config.yaml
vocab_size: 32768
norm_place: "pre"
rope_fraction: 0.5
qk_norm: true
init: "uniform"
beta2: 0.98
weight_decay: 0.1
grad_clip: 2.0
warmup_steps: 554
schedule: "wsd"
batch_tokens: [32768, 65536, 131072]
dataset: "wikipedia_en"
Each number is 500 + 25 x the weight over its row's rms, rounded and kept within 0 to 999. Layers, rows and columns count from 0. Numbers have three digits each. The size before them is the row's rms in percent of the matrix's.

# up: layer 2 MLP up, 256x64, rms 0.147, rows 13-32, columns 0-63
# down: layer 2 MLP down (transposed), 256x64, rms 0.128, rows 13-32, columns 0-63
up13 092:499478546507503492538485540533488529520439501534499478533520457517490462498493522486482524510501469491494514442495478509501541547515516508482517524510511508508513480502530532506515488436469505
down13 093:491480507532494584529511563522443499551521489541487502488538497500532491462500489484476515519505499540488484510522501467503515451483494491479483488514510470513536499511523498516503499478509509
up14 072:537510513510526486469499473517474461499471502525524492466502503485486482514549485475510509504515488468447460529510508514470514482529539427473511496518527510469528525512534513489485472467493536
down14 078:477544525491535515509528475515490474480460534500496492487491492486486493516510496528485477509511476500521495561492538502499551535537524490529491457513456563450507492510485513495501512535518534
up15 107:492488505531485504498506499509512495513490502526502452483488454490457495546495528522514500489509469489536521504511535562444482500514505569523512492508475508456490483524524501524463506538457505
down15 099:519486515456521463486483503562532526498523517460469527492497500533539512508446535527512520489442520506497484475514527482498510511500485524535508487513486529516512519483512518537484544539509474
up16 089:473502464524487494484510485507510483486482521524523473483503532516504506568516520550504492487500478486488547500446498512478523446524508506489515529533491472440485485514520512536518481535475535
down16 085:489460495511501593479494535502497545534509522508449509476493485482478496452546519480508516532469490536517510520516500504498503497524515486487471485479494537467527500505526500452493495492520508
up17 071:446497492464538513481465493549530488469550482473458535499473484540545553475449482508490501483506528520486524510517481528516511494480481479484505484493496472482510495509465485501520488472498488
down17 074:484491535508466584512517532465480499525480509551542491512499494458457457487531448489500489526509497515495508502534531496465505503520525495490489524513465517514508506513507524510501537474494524
up18 114:495467451524482471502533522500504495470475491549523502485530495489482473488499485470519523489472484490476504526513504509433512530462569518505457512501524541516502489494519494493491555507534497
down18 113:546497505480509577493504476542473506513512497527517523493522483482491469463520466526519482498492495496484496513490568507485510540552470471468480507478522511484504518525536506487507458480474514
up19 104:495455506493460489523498513509488518490498522510472520490533496497508453544500538476516470467495475508506524507491509492484476539519487498534501510453435518467527544490498530492483495549546465
down19 098:468519461518541525518478499550533463490527494482448506556491504508503502495487469549485527463517483492517496508507506466485509495472494467522509541494514502526486473534483479534481489462522541
up20 101:519510481491467507502509545532500491487478483526497480521499514502483494476491447476535490510473502473514462492478548495522497524538527498518530477516489475440469508467560512477482524555501482
down20 110:485515492508513510506498433482503474484522487495514498479498482506487483517514550528477484450514445515485538494538479522482512487461496526499508498487475500530564528519458504556508467486489516
up21 115:509488543515478500496516497495479487523450502505485531453512474501505506515488490487499488455490479561483448503516483522444500530517498535493514538511452515518523458480522506555490523502509523
down21 095:472539507517519550548471504519490479465481462500514540490476503465490482525460462530485480514503495482474500463509503497537481497477540514484507529475474505485474471468465536480511491503521549
up22 102:514469500485480522500481532539485541507501495537528526504481481464479409494504483513521475538467484481471515499521512477498491530531534485470497518482479475503530517507561495490509504470506517
down22 101:506535538512473507507514522445501499497435502512509473486487539521535510503508505468467472522482529506508505481478478489537460537465511560487474515506498489477472493487452539510483500528480509
up23 087:514497505536484485506496498488477517522483504515521499464518481496500507486511499457528504532474467498447530478524513530505512544537538523494485527522480508512485497421484554535481539517530519
down23 094:545497483459501464500520485516537489488466471482568521511501530524506535556496511497537532473520488470506546489533477544497477509479489478506468514483498509503499523528487505525510462518470496
up24 097:494497490559499482477503518498446530506503479499464466440523472491504493533499527436505515497478502509503477483492519501508483522553507487512508498511503532559525494497549534508477530493521473
down24 095:499553493508544519517502499493516493482472433491503528545480528540548496528468503493552521441507547455497512527492493463505526473510489494509507488491501528501487484516499486488513476490474495
up25 114:497494490518482479494495533490528482513517507547508519549504461454484501498502469491498464533504481505526499496451519485505511480501556524493500518534499475459477510486540527518538552525527548
down25 108:481501499479521526487490505490473508553501497459539489494524498499510493506516555483576494531506513522551522506478523467472529471470518527491494516520501523500559529488522481464523517521508510
up26 079:484485514444514472465484485542503532513516529543552461526517457477467498477518494495480513459445503504501511503524487514471506499478554504505482473528478488506492493528503529477521467466495501
down26 091:499530583494498480518533498511517502479497534491520493507514516479513501447550512489521450502503480499477514493481506496465505511474516500515516532481486528480446577489503525480511511513492520
up27 103:520482503540491521472535507524501464569531507537515520490496478514477514486512490537499491496473489554492488497520509548461506495518491533480466465483495483475552467472509504534533512524515520
down27 095:513499516527538488530502568522500473480493525510519491507541548496505519531504509512524501517517511460504513469511483485493564502498524487489464544492481523524459537504476460457484516510523525
up28 094:526506522476489488538500493464450438478456480514504511501518522489498495485551494502483489507484510486473490497464553532498462493520494489454478474530484476451499501449531514509463511509497493
down28 093:500477495507534543527545476541469506487521482490454468493502461515518530506538549497526474539500485527513503518497485528491500530500536528501463489520488534469527454510518501516509549519483506
up29 095:533456548503493492448497533523460542539507505537500493491474529503516484496467501500501510536488488530469482481523533480459484506503532475473494528525510443483494467500505512468491536470505515
down29 093:495545541514536503508463465456487507536484554493492463541533530539509484521521516518492512447511492495516519500499514499449479537497479531481526522515479508463498521518488505506479536489479484
up30 115:490479514485473512541552519500459476538550490493503505476515543510445462484503471519545514485496514506534535514498540467473483499511488472498502520498489532484517504490546541481536496491493523
down30 107:495514511543524519472507535458501466468451446483463487486522497509514533492550473502474486508530515468505451469515493507490501472486539507494501485493494466498475547532469491505454508500506509
up31 093:538500521540498486521501520517463525472493506502513479503520459461502471486554519470525472521484510486496457491479501508507503582527501521511475510475476524521498548470538536492483517478507496
down31 093:490496469491524488517506480565527491513534468518410522515493470531526514482498505548545542463466502517554498508512495498522484481504471490506506501489513516489491509509537508506516488523515498
up32 086:506484526530501499470507498500459486486488523498449493530525502541486491509521525495480534531484519457461483526519494501500515537512463480542513489503507520484489539450552507549465508509476542
down32 086:501459497460547546499489500539511544512503532478445500504515519541515527499496532496526535473451509462482504510518512503519476517494501532503497471470509538483506518513557516463485488517500480